config = dict(
    num_hidden_layers=9,
    hidden_size=320,
    num_attention_heads=10,
    num_key_value_heads=10,
    head_dim=32,
    intermediate_size=1280,
    vocab_size=2048,
    hidden_act='squared_relu',
    norm='rmsnorm',
    norm_place='pre',
    norm_eps=1e-05,
    positions='rope',
    rope_theta=10000.0,
    rope_fraction=1.0,
    qk_norm=False,
    attn_scale=0.177,
    bias='none',
    tie_word_embeddings=False,
    parallel_block=False,
    init='trunc',
    init_std_qkv=0.0428,
    init_std_o=0.0101,
    init_std_up=0.0428,
    init_std_down=0.00504,
    optimizer='muon_variant',
    learning_rate=0.00853,
    beta1=0.9,
    weight_decay=0.038,
    lr_head=0.00583,
    max_grad_norm=2.0,
    warmup_steps=200,
    schedule='wsd',
    decay_fraction=0.756,
    decay_shape='linear',
    final_lr_fraction=0.0,
    batch_tokens=65536,
    max_seq_len=768,
    doc_mask=True,
    train_tokens=285300000,
    max_steps=4354,
    dataset='wikipedia_en',
)
Each number is 500 + 40 x the weight over its row's rms, rounded and kept within 0 to 999. Layers, rows and columns count from 0. Numbers have three digits each. The size before them is the row's rms in percent of the matrix's.

# layer 5 MLP up, 1280x320, rms 0.0918, rows 207-250, columns 160-319
110:495425528450475495453484525471496467439494531473532506480518449487551502541411534506510523525473584451540491580511514523435471523499473411505573527484506550526435490569415512533502494470560565517434470468522479453475450550504559549515473508493490425530472501537466456430515458437475478418549481518464533462433518499492473496523472442451476523488453490485483540440556551518571469501457473487496464491484454508478468510465446505485520462499517567497489543603440531518530515517474471
065:526454506537496470521486513491515529510493547454446526482518478511554444450540479523496536520496489563512429579457560422522495514527518502489494489474472478588557558542553487541553536526538450497534483583489498431450432511469530456526536482469433557511462514471502524431563431523484480528529434480498475500548540551563443509518528489506538445482516546406523431482481536464475533442422463444517452515434521518464436513546508486518463524502466468479526443528496512520433507529500525
105:475478477571503443487496425469508429552486522524542458501431537528497533490476545513559541519507492562542487500522521465553540551469466534501523514502529436474515521473484537566422443500500419531459528460467474478541510483414569490514457476477526540471491478446499547561496471518519535452470490526448508571512521511538491553531504520547422490465441454532507543581441536452521538416468480428512514523504477411467526527468597587492511589559431533551500539521527447474475503432533531
099:545481448457491509540468504505485503509414479471448566548430510513502501486389553516547516514465545479465477527532490486434576461468477493520569490524484484475554484545480527482501534513429508568460404530486444606578449551557543498482556535482504499536548496450447583473505531499498467479580453430519501524531447470512484506481479372471517496518487558519491483528519495530493480514469513472540523512469457528448503470453508498583532491514519577572464600525467481425505481489435448
099:531542535553517508506487505472419518498505485497518533494487556478467496566520562434513512571532528436439464458553503527513433502522516492507542474509481410464492464482564533493445446506564485542564535579459432502474417465494490468420509464578573391471522483511480525456536451502495464604504490532527499493623541561492439401534529564440494514489422566485510558513481521466505595501522453465484484508504512533551485481500549513427523531505492461485557499393445474544560502526482476
117:521491442496511483463548503522506427480513528470553515517490481558454499469477439544485475599445521421482496502521497534513482442469512553550525483568541419534472520592502509447472578531422502465538495528511556456516448515494496506490539556592495443454499493468491454544497505457481563482544531544454469538497559402462517496485542518556503563512554478441519464441528457465509454541504495473513529542481477464491415483503462510480563453483461515505480510501456494545460541509476502
102:551499467538504443573525507494498504495544484485468492498452504499469428449486540583469470487526520448490481518487542486459448561431499547475550540460498470455551499504517451565560503522529475483475529567504454446540532514448456474478525511535469507487477494505522512513524428493421509437488451477464532487458513466465520423472476539537488493517514457413546504547524450512516530425433519516523566547507436545502470530479569480456520528533536478483546566447478508497491498494516544
093:485524498464507501520519496497483534487473412475463576419443455464436564533429459377512463460464465491514422496481510535490480520517390553500486579456453538592472485569482549490493505495489458526492439452547550523496509524503489472526516507469502528496498493461457413305531526468489515517479542565419560478517414482517447512544579450479463466501516425474479505477536435433494523444579497568489488516513420516468533517533526539479476498528599497550547545509497483509469484586466597
094:498495409530531505506523574462517547476436553473496514444483444593531499469506575522491514515513537454553586478447477499545530477521523454501598538497514436527565453480545530421619525510487482523495433475519527525468494526528546470528446505492477492524515448587490490510546577440530468480498516527508457465574499552491511464513505511555528503526510566511475447509534435495511435520456495476494479566484552508483478555510500560430449536515470433553492401539466421485498516497400568
084:560446496468528516577548492502544541492511489523489454520405532457458528558446460482511448487524526442494456492438513574533489504474421501481512536515576492551588465442443476524551531546513535520447490540468573623503510515534474451534558478463473473477520552476484487456509529491459431532492557474492506488531553649520505537466490429511561503545529495504437463533520550493501464541496556432516498545504458557485564519498504459466461457468475447466445541504569512512509556502444563
104:446557528539454512438461464482514504472509594471515500577481533538461475495440489546478514475563439493543505477525515447519506513514558467530458479523530509508453539471502479524475547482458436489584466502444424482469490498409524532487446450479479539500467561466485531485488542474483531524562548434504478490513536509462506485501489519488559512471488500464507548502504597464443457475517431558551478468591520525542539577520442490535502439430512513452520506563517440494584521495560437
105:450491497448484534495512509459482474512543411502432443497437541494484509483528515531533528542460567489535544534502515549511489495499502491481550499510455474465578532447513428456498516515519567462527474501491476552501460533465570532436440502581522503562459468477508490550475528439478546510556449497464474477572551447464478492475444493532534543543445511488524486479532487541564606472453497513529438543473528437518513407535489512508465465540433493525507484477461435459495507445535461
104:445511559501473494439441490544515497519538465530473450490519535514440507465508413435500462527481492438533600486510507478474473543539577409471417505539478427557506502445552456523462585452522559549492464538478520437472501512512488480523466544586455535521480527459522488363494441515483501501484517534467502501511488522513528469447479523561498486511464433485502518519517513451501523521436458459499474537544544498507481572475519509481493476496418509518477491516431456502543492503532520
091:404513525528492493485423457485509545505480498504503521534473533427525475491482516480566510502451561462437500504487533479511450473499465514484427605520433528462435460482538562476511443520512556517506506525467475568561454497485480547494499534531451460458475452489566511407456482430516523505517451492421508492467507496506534513562506496438445472472475400543548482522445535487510538428582469481546535507552532446519465471483518494483505472471475532485517500537476560482467426429574512
080:496451566472552530519472494401472438467507528475528455450527511493452461495530522466466511501552535451471526497493440520518472516529591462463567491489523529492536520473459518503535538492486489558554510602540479551563492480508519503462537451464547532568518542496508469532441470540519530452518518445487518552573512541456518548501485398527591429510587483478423520482484469502544493511490523483451464525494521487495480510491487488500522482478528484497493438496571465513446540502536463
101:546449470501495491499453483535506498415472482519523495503457598493516484551561429489463473529453484486537544441485498580518441550556560445515466513375468451514460490490470441501496488502475496492509544413492445523485526481490474545483510519481478474497483528497516579472494503543466439514457484497521493577495500457519491493528460596533450411454528607466492487487552483578454524485565471490470534490505523571505563517530491508525491499466577475561478484570524576502529447465488441
088:518539523500496487466469516543476437503500544496523484531463464456519495464539602484558434458517513512496448530513444447465458550523482426507501540524531459514492489490494502528527554534524604517514489458492525458438566579533472465575440474542525570558540478540533502497486524531528498483450505413478539508440465497483386479511511459482570498497503473490538481561512521472556529509434477495590501427505488533477497476449459524574400549516464520477583493480446474491472449473461511
107:526536572497494498492490452449546516488555492489409442479552489406530507551500517498485512489514541548532432477458496459495533496482487455474478471442470551525541528469479480519424538581559500562535476473489482486516432484522481477431494510503482504545411471518524493489526543469541496417477511589495441544486421455546532482509582474545490485444375486553548554476485547466444519447501435479515462514552471500451498490447544514458491498446475522456541550485529578511484514522542492
115:486529549514479540523537517544529499451475543453493454486516532630434454526452474397480535489534454506498487528566539463472503512457481551482492484573558487536515489495549498515476526450502484474533490538447525493548503518483552526495506529478453503421458559418457477488501477456495573471543573492541434521453535425535466474421550554453489499402563541480464491480529506462498546506530449440495539414482489557398475472542495516556555546562488505493535454531512479510549447575444431
101:532437425475487487539480554481426472532562511533465500600544507495456510467496489542525441582543498397513498493448549449450494489539565465464529524501478470471480536494501546516549492510570458513456472584471422497524455480472491508547518530538481444486495469510435539453432472535449501521500471463466460510450543502554427439477488507519515527545511439550486485477524479407534568471503525535478546504465401511541462464538550489431577523537468503510492501494622457532421519520508537
106:506519426516539523521523486444451529511586478574481537522497496496518526516494460442488478464522477438474485559567572589439536562438479452548531529537466516482473500533563491503467470467536531571457524488499507533524506533506551545456465529478498516507492582511456509475487530504477499491498459504491450594499450514513524539461496536551461413541537561525464419555555591503496494430460459490502557553483473429563470553602515507558466489511548521468534493428554546476495518537517473
105:568427495523470535428463494468435493470483513507469498461510518459504526475536479566500554537446476569458527516518457474470519579520557454426506541466501528498526559500517457571491523504510426506485482505535522521554495529494550531459485471550486478515475451570474604479530480504491501462544495579483585499518477557530428445495515516534482524579489472532539514450541517493431489492500490560480382428517531532508533516512457421415487520528477539486496520432501478452544491527566570
103:628501475551470435465536507448484551461468477486463509477508518503503465457525475477550503478509492515500389538530445509471553582481569522496593541505492493439538517503579488497482441473581528516541516546524492545437492498401490489434545530507540537491548467515528481494455493462518519445476523436490562474471503492563508468558489502439499520517516461550507457544486574479552540445480538589462474502440487443502533486521541487453492469497466463523517512540483480469475448510519557
104:513532526532548456500533437457561535511515479524547531511523510507555459456477429474544549581502491476446406493534468588593564517557474507513465482476419496492547532456513474485532535522525522493490504515450533569556518538439487579513560543482537541548503509514462454455562538507405467482513519477514509472549524493537474521472484560489613453537483528502517489554516531468474513478560517468397539566518501462524495505611514476439442507435497475455486522511426486442451462457475499
104:431450514461488504521484493525424501499537469469495538480536451574434490401548503495479500528443515455520440542606530496539423482483471476535524455481452486499452468447516472517456526554495580529411463509480599481492506485496461484508499437453479492432440493476507480516489546560467518522540491472437460475430497500535491581455507502488448525464507420491511425474454497522477521500443511541504485520471458483488562541392486513449477451498512523544453500453456517511517589512498493
094:485560501490562478449475479549485476523495547534479524466530441519511450546488536378496476478500477488481492563506484503499528542557396473535554539489516581478485513508485491525585509525518459516543487477499497489500504613497510511546571566457534498488476523521550489497548472578438484515486497562484483466548533562453436446494510547633488412449461489507522462447544528474491435474452507502475462539490441497521509581492512481469475481498444524467519428480489559511454461494446485
103:448498466418418502479516438493567501513514507544391517472461516484490511547553447509460475491579555495464503519533527584502429442492519512457415492539518485536440441455512546424499458525432470484504482458494421519494506526530555553546505495525458537479477568501475505508570537516530527568541396596409615424498466500504486530465486595468402524431564498486548451506413499496453499489513477486498513478500491451513506540478494490562590446496464571559464504463535444537481461518544469
093:500414500460494444457507474483491495396545478462504461526486434533504458548488520466464453571462456509468457526535482517515513489512560502446473554490506567502475528519487551453487502465486538467515498524446503434531523557438534544471499483494498572556528484526540471514564513519454481460540522502486479450471505496557428512500545542391397471547491484441499522486481486453500543513464478507460456479517538490500511497510573566521528445470465541525451527540470572517518518415480506
112:482484511479452506510449552537573460491483512549526408516509534518487454476451401494505592470511519468495526541498483475430514450583547552442460530536431474504580532494497473445510505407475527580475485501516483477510472522502530467460503501546503507427495463510403526433551491609457564456493494548371514535478487455491528483502547462528494426464484507467467514453544545521517541496542417505502557542575528505437499508481497595461546489458496487523514510559491498535464474536505420
098:527470494449487477554510548506519541482470445504536512531531525512525489590540464473581514507544552454449440501467509500508431510540520491487477495499532502477517423525522501429440567485546514527477465404554537501457457518452415495511481466498477604528484553516551501438528457520463455507508510515459404564489512479486453510549492529579488423486482520474533511505547471456458472548490562524491541551522605465485509518554537527455486566524419511502516498478515609504459506482484482
109:523451474540424409423547497518451475497539505601430511505503534530464489501527479568479523470495545534512481443494470393534527494480485502521425546505559522458487494433516480476477566480518536542513491414560483458539504470522523509397525556566502523457529487521493426469548472496457479517508514515467505546504525474465485505496500453464494570464546489397549502510575555528489442554515555526568538494561507503478483509549441429534526503542532499521472515475445508512558530419532564
103:414489502485495489447489482606530483521521529522473519503510470478434487503515458428508502452487526499484513511502483499500418510486461547585420589460478492586452504498532519467424449521549451494442486482509512493508547476471529512568495485590489428465519479481548578526518466507592514441468433483474532528577525432514522458536487576475442520552527567515520463501479534450537618508533455513508436531536498527481509470494515528528500530559518442548533586528516459507506538535483476
105:436489479586541396482474446500498558503542494541426528508489503593442535550553534551473523577447489577514546505555511556504522544471522499546436540542537524465518517488505531562481487517525515450436509507510476520569438512494498530529476498535547419495527498463479403463395473521515474442493468517524504453491453589529494556430473529525473545488504574532519513489532488488523534495425464524449530531432419461462500571488546458464485513495487574541517508503491524519525553499546452
104:545517508547544496512507494519446533485454478470546616456482583491490439513419530655505521423560482524550464483545493478472459543492582539462548501473523569453478561479490436530500467472487496547499562514489453528450495481545484431520493481437448495522533548537519485457529535564521505423490448534491427556550438495455497531491415567482462479533479528491461485435562509438478504463436466500502489528473505468455538473496465475532490491481476432493553474468542457517491518487512498
107:513504571483500426501500481482533465505508485519503442488540503498472471550506487450466499500462474513465493530516471452521470550500496475500480440453580476556462403475484485576571512540531424588524401450446508458474423584585493492548496526513522523473528479501537547483461557535485547478546535603516532525454448535515549457481463486485447502507421524532561525500458520495482538450483482539531545539518457419484438519501483483499539521517482438472491488452448498533451512519592520
107:504522480479493465503493585477563491453560498431488490539487456461469553465472516454528483441500445524503521456450520531483475568477506549497508531486484496483532499511545495526478538534438520488484410527530497583476498552492471552494597488539540516536591515541489507492471464473531531469503516438540563539418526519477519435417547509509565477525529532480560520446505516483427502537546508552509455445475502488522401439514482529527535541432569497515523543512461444462581403464507488
102:501529505489495395485523405521517478488534446526448505558555550448529472511490499518504440500508526511504478489520529508533505418507500467538539521513541505495439565471564527510444502515502466521517535550498450523507397524498454524471490542479440496458489510527490507525433536474553478504476484537532510531460537490463498478474549499506489468423556507533439505448524460500466505516441541505405485475485570482538592492535580535506510469517505558534466508523538460461533420493457515
093:517488501512540511497528549525547461460478445553494522533505524469572470517554530484509480571463519447473449425435529538528511514537532532575539452436511486465544567498528582497449456557512528528555522486508517550517514486485528446483551555506454568551498506572491520529529501515493488532509552459474564510465486432546461476525536414456456471478508481496429546468453508499468446489432517515476467517491497512487511519508530568503521446455449521478514507482439526403489547511550515
105:475565542531429466490461516511552561531505532520407488564517498452503552592444496495598504498538469582486590478565483438515465460463490445534540521471529449503566508431579469454495526511520560502441455475506479528502551556493496423465576444558445480445485468510534485462479520495467462454477519485509582510528562486552513510498505539481482497448489476529485534476505488492443528455526433440494496537506517523396469482475570493534509497540458494467512456494451536519620481502509497
101:495501511484506468516552416486470513490522492544496517463495501517482396482503493522437558508555514532438525428511532443438515549469520411475514485591499520619514441498529532513537432434463588542458494550492572413518535544431373531449478506459456500541514492490514436539518480502525520454426484449464478454487461512511494426537537447500429528496557547486514469467471545500536507538476484511435433519516476540555474493513519482529588523502490507531481467496463481532530488527472426
100:502538472468520506517502501480524498458519527519458488570465500467517475528552491602482510511493478516427462536488503549530441459498484591508534452536462448474483500532471522583481500532503563406426560530469541502516507581404483490508550476441489481478533491439512528512569536479481517434503529509527455512543455469561495557510525513530448473510475511458570474551461505485470532475535547560535497545504433497493518537522481416537476487511430496559488444508466533535498512503587459
098:483507566401506532563468509523507529501499502477517523493487501473491487537476500461532499442477534586504473437514568437520542533497523547519482458527453500448512468492509470497475475561491457512508518547546576524524407537498448487438495486561516516570567530525467507547513508512535509495453449482507578462407503463461520552502446538458450487508444401500565449489560525508401518522479527559478475525497430483506500545452522516458485516498538463408519506429594417458486415554480476
111:469430547514537486468387411534507429477473534484501460519516468543484517456576457486520525441479510497486578470531481482485478496499520455583472492487483543506537528477449551520521535495501514531483485482511494451546546518527520399467483527523481558509492546514516524604570558515474506459487528541540500532546555475506437460438517479466489588414530533483451486501489449480498513474503526499536515549451484535580417450491527488544546503445595506526530493570513428466505482556462510
102:521473534470520483488460527500477502479443472449573472524509544487481435461557516502551491539534588510479552437411567433511530483533432462404468495502451567470547515467518544514455539467442549544538522541533472497449487480535499540487470434517481481461481496523487482486528530487510550494470493553494504467499531509472499482513399476556597469489396511464457527464467464461475491511523551472521512552532546490516484444512472484573420523456491510453472473492449533520486497518590461
# layer 5 MLP down (transposed), 1280x320, rms 0.0419, rows 207-250, columns 160-319
110:505497527479509523464509534427545551502478525500440496434500523515545462457526524479406499554512550469441490561537533521451517516483495496499520521487438501492441455586438491499418497463531541439515497463547466406451512525515460461489532569522577519433467509449626500526495523560462547512439492463498513448578520517483492528525536499501492515451526550503511453556529502529465566445434536456490491544509522485528550403418478527476466558517508509468511538527593499500521486537568445
090:443423492427502532499516473477556514499480511532469442480534474490501437522461523486530446500442570485527510494480493482482525502431474465518501545451518478518580485504486509504446492500473514442424543466524461563528507437508494531531456483520491396436529558496520555542456542512422472507515426522504455572443539529470489477505436516560406509608472494498475587565473435537567536438487521517504521547521511462470542519472422458486516470484546493465473510372548512487517531494495435
095:540494532499518564554482568513433504497586551575462486456552534494436508457513455563489507456554491449533555522480442505515458493495467542471504483497570516450437501487508438431503469534464475481519528429525515467477458539526547472475471557492576546557474523522510496518546618436516526520545462469500529449492486494484517508425438501415511513481504560448459493459499508440480451473531538525396493486447357514559523455490516533409599513486505408517512482550470451531505578457506510
093:551566461466527438505552489559472503487491456489473460489558490536516545501450448490567487517495490507489537432437458585521524495520553487516528543433443472532562477394472494605460519487532553504464471462465582475543452529526479542550485505489451508446449433496480526458552533536442464567474465525449505491498513489461482456547480519539425457535471552480432529513490533427491456484516442490522527458511546537533459469530510467414445465465523450419499467510535536518541526491527557
092:551478552505581544522485527433515415486471533520524503569479505490503552515448494512500522443496577508503495532554464521522458505509491483458484473413550452538534474497499519509559540518463469539434518462466482572503476534479560521462450449551549518478578464484503457562491554488459418579541510558469473480497487505489463492504516533430472486502510484485490527505552520480435480425510481519519496450498460497570465428557438464477470492522453549507390546494509472449509557448544526
092:558515415580488528480492514515537420539500473559483560460486468464509509520453476482474574501540508577577500486582501525513478561484533433520496516590544540487526478562509540458485519479537511517516456517449505521531492570503443434509509526517467500504520431492465564541512506560479493500472502563570554491478451495507483516470586536519605461457507459496413488566434581538506479469500483418505443551472559486541550427459486460520536534445528480529524497453552435483477522455524555
101:559508557470480473496431399520449582523472464480569424542538472524469502464529470534500451502487452462539452456433511514488516525505530429462524482483465506459524564491511494454502435487538525544523429570484529547461485493489543438469484434418448405531445507496544469519551500528469527522569448570536508472530459521402479507521500484468443500446537389444501493534498453511543530561519528440510517485537495494494561523521490532542490426569505524493505487450520419549498545530435561
098:523545521449513494480545509498510498507431441481464561477489555457428491522504552576454402424413511455483558504549533476517560428509506499573480548479604430492488512498456494511504517517497507490543547518471526546454513593557456412527495502523453515375506572509463476588454541510491466482467540498552451497473542467474541483505466480540477517504524448545491509535436520501553507486549540514479511449529464474498524509481455518485495558489457497531494508436478563492530513547512463
105:517491569489498545490474424524471440558523487526515511543537501427573438446419445523532475482482562528436458544482470480437470524514388527472519485557481513504433542521477527507485491451508501508471506556493490460477505447477507512519513480480547520504528544442472504553453397623445506478554541477518509470421501523557488515439530420529473514434508480488505492519505577588452530464562580472428445442552477431528538444545479437529480466474490540491487513506485553465519490509537450
112:388539485498530484411479501545461435463512532434506496520538593528551466444514538507462490461493501585473584501493490445534527570491539470540549471516483512493462522572533509536521488463503531491542551486599493391541515474486504546447451510510551440483476493522472486530461524486527544465477470524517448532461396466500508517501477548585494543485484536482563525514496454509470493466513391520490453428457528450539458480430476515516546535511442521576547475470498429441528465478587389
101:496458510539501523450466540462523486588544466407457512480456511494535488531507527476478535487542476558440451500493459506530390526448521535486497462466507509465472535473489470545536420564569480523459575549459514578475518562490542473464448477565557430469539454477464440554503500482488521535491540481465585518474524464503493457536455463467546506533473523521425559448461465525502557462495527538467470534506486513530520504508484526540447519497529487502499505481534414450503475457465501
101:508451478548518526497440464623544460514508489505487453492552506465531508506424533446500498443611510466496475522514514542527489483501585534502478452539491454504465469581502444566556569419479448514487523478442434489398426482486559528552482473519442581473512465493510533542524472484534572510508525498501545580524509533454491540438519490462488442507546527576514458598488520509497530418523533468467481529506521502544522533457551514443508468469467503572515446489534563462512480469507452
097:511437546506558539491556467548444471509551510502528489461419519499487469562485498484540479503553512542449537516574532493496489522546501472525501458558516497446483493526505531476493513507514473497454534536555493488524539517503480484459467457502498542455398513475458558557542572473562517528462464501442423503451598537492473504410411543535469468531452489433530486477496549499445504497442488415501550540519554543489586510482531540498471546510486519471504517516441585451513514564446496
096:501519509526510464548475441536484525483589446485496512507469479471438484521409505541547380451518480480527569485507421491442424507563475548552553486497471505449456430512408531566480521550537468515449519513583475472521547429492513502433514472497554568516554492500502501456531501534465478529489459471515569471457429505510505567493487511596439516446515509474481413505561538576501509439493516518480454486498533496442466449521479527530523515565500509570527483480498487584559514537517453
092:542491480469500568528473575489598440463492516578521519432453511530534554569460494498468450546493458472505572501464473549519535601440496533567545557476579496532557501567477428545462481516514513523539506509475550479529510468565510489363492499529480487425471515504459554499458500456477471480484494511411475461460473553473476470448533571636484499552440516539526527519545507463611467453457528515543472492533527490556544466497463460495417509528477477488506489541505485480513498472471480
093:460536478456504510543479531520425448501523503481467431463484565521478511578521465523482524455463487503534470450511489476534501549459540528537480450466534472567460534570474510484457380503468527481473469477542481481503565423464512490531546553535535415500534462494464486455572513470514538534527541405468483460463492470522513487554486443498521547472583533501459482453540515531457542454475459567486509480499486503511427498505423453493504491549463520469596449466502513493510476557410522
098:428476512521480540473587539444529460550524564577466484483580534574477531526436487530534527470418499455536559492493543493491443470460518569546495503393534556489534549475559531613529521525504465476472568511488453505538529460459511446497554475428591452515437526566483489452471537544484449489502434511475486480449514494491487560399510496522516497536537489584431493521458471542574520513503533493522493525522550607446443442435532514548492442466475509530496454473424512483451465574535470
109:465520485473488504421492511577508527461487472456579511490464503504481449527471542463555471509514525521545506469477558548576502668527505466489446524479491471512531447576487520539443529475533471512494496533538473496524572496491516490475518523551521453459494527492543447513497489528500496529425498489479499501484532403416461545452519492573456430446459539411555532547464438452487542481520585513503436503492537543495474547496529495468518567534456559487431472496487494479507595484523465
106:459502617529494542529476510460490512519490401507461496564533532571436445502434507469481516406536479491574581462472536405584547453489469489502497516512534504460526498438482550494557455492526525431483519528507490546513500504512481484515485501454453517473519552499417502483516515534516461472525526474505479543471503425455562483504522547477489503449522531494499483529434489525474528464585473431464453509435489528369526555531433523544570541514568503446520501532481522497495497528496450
104:479606530533486464493442504539475596406455507535514523522515497469500555553447510547408529527544455488462495460480460568494500503498485495478463443524488519458526488459468512468440518481540523462514482508462508471492512527515480512483475513500490462530451553552487461496512538489520459509502438541581421428543480458494523611542542476501464491515546527544535474588517485481469548515498509523490502453507444509472537454587448510536515448545537503507499528551471502476416539539497484
095:459505432509533486424516479491499517493532484531504470424529464527477534464484542492516502525513417497517472487524549529534493504463534480529501499521457500505538479448464501504505474560444444428544517543488510538469502533632470627482548535565552484499457511497483461517543526439490446490495525458492547547523501585505614514488427500497387497539517500504434440530457603487531411469474524506507472529487516539416466442515511456492428511472530557500472524544489523480489522522504507
103:575542543497430519483535566459452484538479477449496457498462502439503533526533478510449534590514479535487493512535560555533553445567445516590483487485551503569426432519483486522485542433470539433510472447462557494468425529508518449535532496539469507481506556483511470472443454504505459461508461430466498542599502508497557481462475545557471497421568500479478434524428464591563494527491484484492525466505532477506536518445557484560503499527532492410495588510512513534489494408538503
098:504489481529425525506518456524480583493541562499532517498532481523462441471471478480475514474530479460496457489529500517490500493473510546523572522426535450508454645491506528508493471476575505468372484500467496461524445486490551500525523461574529510502432478504451476509563480462477572554485559481470477506531508426481460488457474547547484545462537393497566564568499465504526570541501524551453498519388496482448468474511489482532569429472549527469572453466436493552486512517495480
099:596485440493521537510533495490474475489462481582521530467492379517521547531440484450533515550434526420488509464486506491528551464474502488460492525509472493496549547500494549469486515495460485415465476475485544518530495485537463578474533504437492588545526477492538505527513500490488550546540555454557511483583497508519559528442476511463486506509468498527479547536549463496463467541532531407441429533506516542457507564534538462475507479503527468531392547496534513513499605549428478
099:519412545505506526495486560525444566519512455502502480510472520492468562468547487496545523498553518472502426482498483496506543583546466529467471492549479496506499450555433465546569490546571517460506517527564515450470557449434566466452511475481492459467552531488504481492498489486490467512518509554534502548549466484454450507430473527478488512508446522507429502427519517595534423456563543469486496501475479474510490477504556499537481527520434485460497465515438489495461481529480435
106:512527620513524509538502478475522550492453540506483463449526586480536535525539569465536443494547526444458471432482430480514566481531492478563476493552550492433526474502527527531536528543585522530475475487518532539537497490545490551491493454493479558501419365505547474529469511497446535565514482399474557501525548530544513589518512499537413493540523454460526516530564494498545431482444459481496524487527511531529486429466437511411511481574521519483427530487483487460504531497568458
101:516480551454478502502509499518462511537497508591513477439464495509490495576487462516536513494459470545435508554484525460565485460496496564505564481519464460400491552578474518499463555470455488466466402387449509503449470545448555437489571517488426468469554499469460421524522485471509489536545621497490552434497486550501507521478548569498358447402494417488490513544522489544514450485451525483465452512467504474505461477515554454555486464580492611489402482514535567582488513537476513
093:445527460501564422489474450501561544499521440457479404574502544466536469551522573480442540430513512479524508460563517500472501585470424420478577484574543459570456533495545461492478518579465454506526487556564477497636503423468547516521566493564502440501518481486510531474495471503555465495460471505532491482523468560478510508488517515432459506483553553454509447463571481485548535550510563556493514505544488501494538503451479506495495474502525529495485442444479429514505506544498516
101:490551439543446539524501591432544543489428526405526570441502495539515466520463473485517427522541465548468591491547435486493494567487526516446492533512442475581500492511523510532393481504570518520513501533460565498594504492531583540537531614485452518501453462517432492537467465543542452439443477498437510431476434508467453498484479566558519541517581449550547504472563552514450525475506490572544479457522508470541464483495599530500489495452496465462424457564495541541492472480426463
102:530478479458547499481530542492530446474495460479534470497503513529499411509414434518499559549503508588574499476466483481440560454504464427503497507568483530494541447525448489529522473540455482494453515531501549486540465450461491511426496490484552497512476488468525471518570580503512479461508472553580496471485484525592480523585494607495491485469473483484531523448491532580459492511514463440500517503491439531537510547568540490482541505525503525522566466543510478521487479430487501
094:545531459516535496516440519466442540500455463494438453528468457528580536475548554536495481442457480471533465494501516511538489450469494488527540529527509586421551454461511424606583525491462454466493513527504508508514557485472543563531521489476488516508464560458568514501572448455450479457395481473483488415551481484527485543537515434473492599516482483481519552484501487498489464500524517502556470468464496466424424526504496480513507524505504538482451488482553501517452501470480483
091:582475467559501496439489592450498436504449511524477507538494434476462539559525524505498476527446520547453450455508545500518498515475525431495433493531535464484507458500513521544551476504531501536483459532532519524510483542440507459457535466519530516453430527475522490503433499497386507551487560510550477519552441527432512542540485427526448462498525598449515506522535480487489572476477560466468516534474614470541483529517519468521430497558457529564521508415400532542563554430470437
109:478518548507585530476449478558427470489526595462527560425516525583511453480473531479517469487495483470590515557601441441462516519469495559445524543468498500415489484469510490524491502558578484467465461514530563512503581434513505500514506485525519467546524514423508492519515507601540557428455508495524451474501472492434498490437547482448464530501471510488510479494503570502465511540464460558529454403494501456542486625484492491514558507479486515505521456513507534492523475581527500
097:479477504427489473498503455475511468492497518494474533413529453515574492526579498534485499529555428469463522567442455509534537580532492523519473499550568490598563377546500531517472499539528561420479554547513442484540452510497447556527501510559520505475541581490486498449560435455501446475467466460537519441494517530555516526442421553473473484475505522469422480488504407502519533459491488494486513488557575554559489452460497543520512460475439468495490470493509430478488475471551444
114:537492542463507466521485529529493494474448486531498417462444473540508586509450477489574561450542425515582575477543449456458470468527559495407516538492498490540450518535484443446570503462467502494465530520539522493451462518476506501494452550459491494560414465595493637505540432392504511566584497515492532501544574549422502499532509483473514448521456497487500482441511577542522447545436523484537467505456487503469420483425539502519454521485519435463479483521538462516511550530466506
099:472478519464541482505507465459465527479491478511490484538455553555467476547456480494467567412428494492466566520507452456439492493487571558573448574427505545510540490450527448487520494515483463452537525382517497535432567493518471515494511463477512433518487463519489501513529529475523539432487440495512462573518463527487479476517427502497385507478473467518497577492445420556457483475522516497509465487511521422509468545450462490533568424492498427501534515551476540470504465503531499
100:509500532465460486510499521431442554537503540554531456528402449454498484458517471593497511457489519490557563485548474560439488553542527499474460544526529468472490509506560521483469470557513471525548552477459513537447471535537449474477467531473473503587533485488583549553594498442560509559541588502612496583551551492539503543409503488483476506539500497515587521501503490475520568474502546499496464499533443595465543541443509483539529486538491467530459475515547516505491527464484472
092:457546509493585490463467460452538501460549522500498561522475423492438472518474377457489509461614469511505542526524489423444472496472516459501483515491465493512554446496510535495509450513552460464437513460505546483437474507480526495536381491515529465481477564526481553544520549529519502504555484422417486506510477490436468461525546559547579483507481452508490537546459523553477521493542386459500497456523531504465516454537514554491557480461480557486465441567492464498557503509525470
097:622536463463556482523500470505506537481536474429509473566460486464503490436601477410451450547456481531552545531465441513532551536473417417487466510456500565497514502519535460516434454482485506519518473520424484509463466423526427503474439522440493524454456550480471532502485505484507508467553484515414511548456530505431502583510478516484512478553513533488479585496508579514485526459492545523372436535418468523474482550536508598457405468503508428438533549443442476487419437575569507
109:426472507437555510515541506565548506526473461506480406474497549479528515437572469521510460519529518585541516584439498404487449577496450558470405530509553514550534511481502506475521512513505488532499523505512495451515539498569481495548499565554472506557559466423470531463489592530512452481459521561512545468476447533525482466515522466522502448433539416549477465538526542509571447507489508430519497550435483575488548584492460476482483480537492506478549520486486546437464555498510486
112:494528518490488372509539529507486568491476536509478591519524510531493511513408526528514578510528435507503424453533538505496447444507467528446479545486452475499505498490456533514550485493471431448530446463475457457545570451475509492498465504446575500484477450539516454496474504596571541518532468554496496550581512481501508491486539567565477496503476538538473548441451522592515469504474393442480532440556503552492499571419464410478530448450495514521504470480489561486509505517560519
104:502467511476498540510459525485516437455481543503582476493529499507474501508445501434469570502514506507436488576511516556496460424555498528537554457556517453482518491501526513557525524551539576503516477452541487499486479489544454466469509530552588475498455509505498548501477503471481470546445500567499458530569542540424518474504418500493432517524458444545497512541527521569550505453590517490480481547520585580500496594472479435549564495528483544534544536476433439492477461477441444
100:469466505549503496506464486527485556557456462508528549487496509495458528417500538446453526436479453528536485456468589525491446539595508510495541457538512495494436531506496509482492492490528496511519547457558424456524540501496493504504488438541582542623391441469524499517425578506545452549451523472418547480495496461545450526476472544463547508497448477533500503509505467532487458427578512529489479535491494582558497503522506525476483486504491427496513532464489564544492530544433552
096:539456480513458476432531478481432459498463552514452492537454492508478590533496519611513571452595444460499562476537494523474463530536457493428550467511446493554497583395449532453479546476507488540497563504477551473555555440473531491509518409579512464515469459469549466513425540513455457461497491496479528442453491495538543549557480526577538535502475503454507513476476424440561467560443512517452510517535451462490535463478486527494481492489514550509535513521473552549449452503549533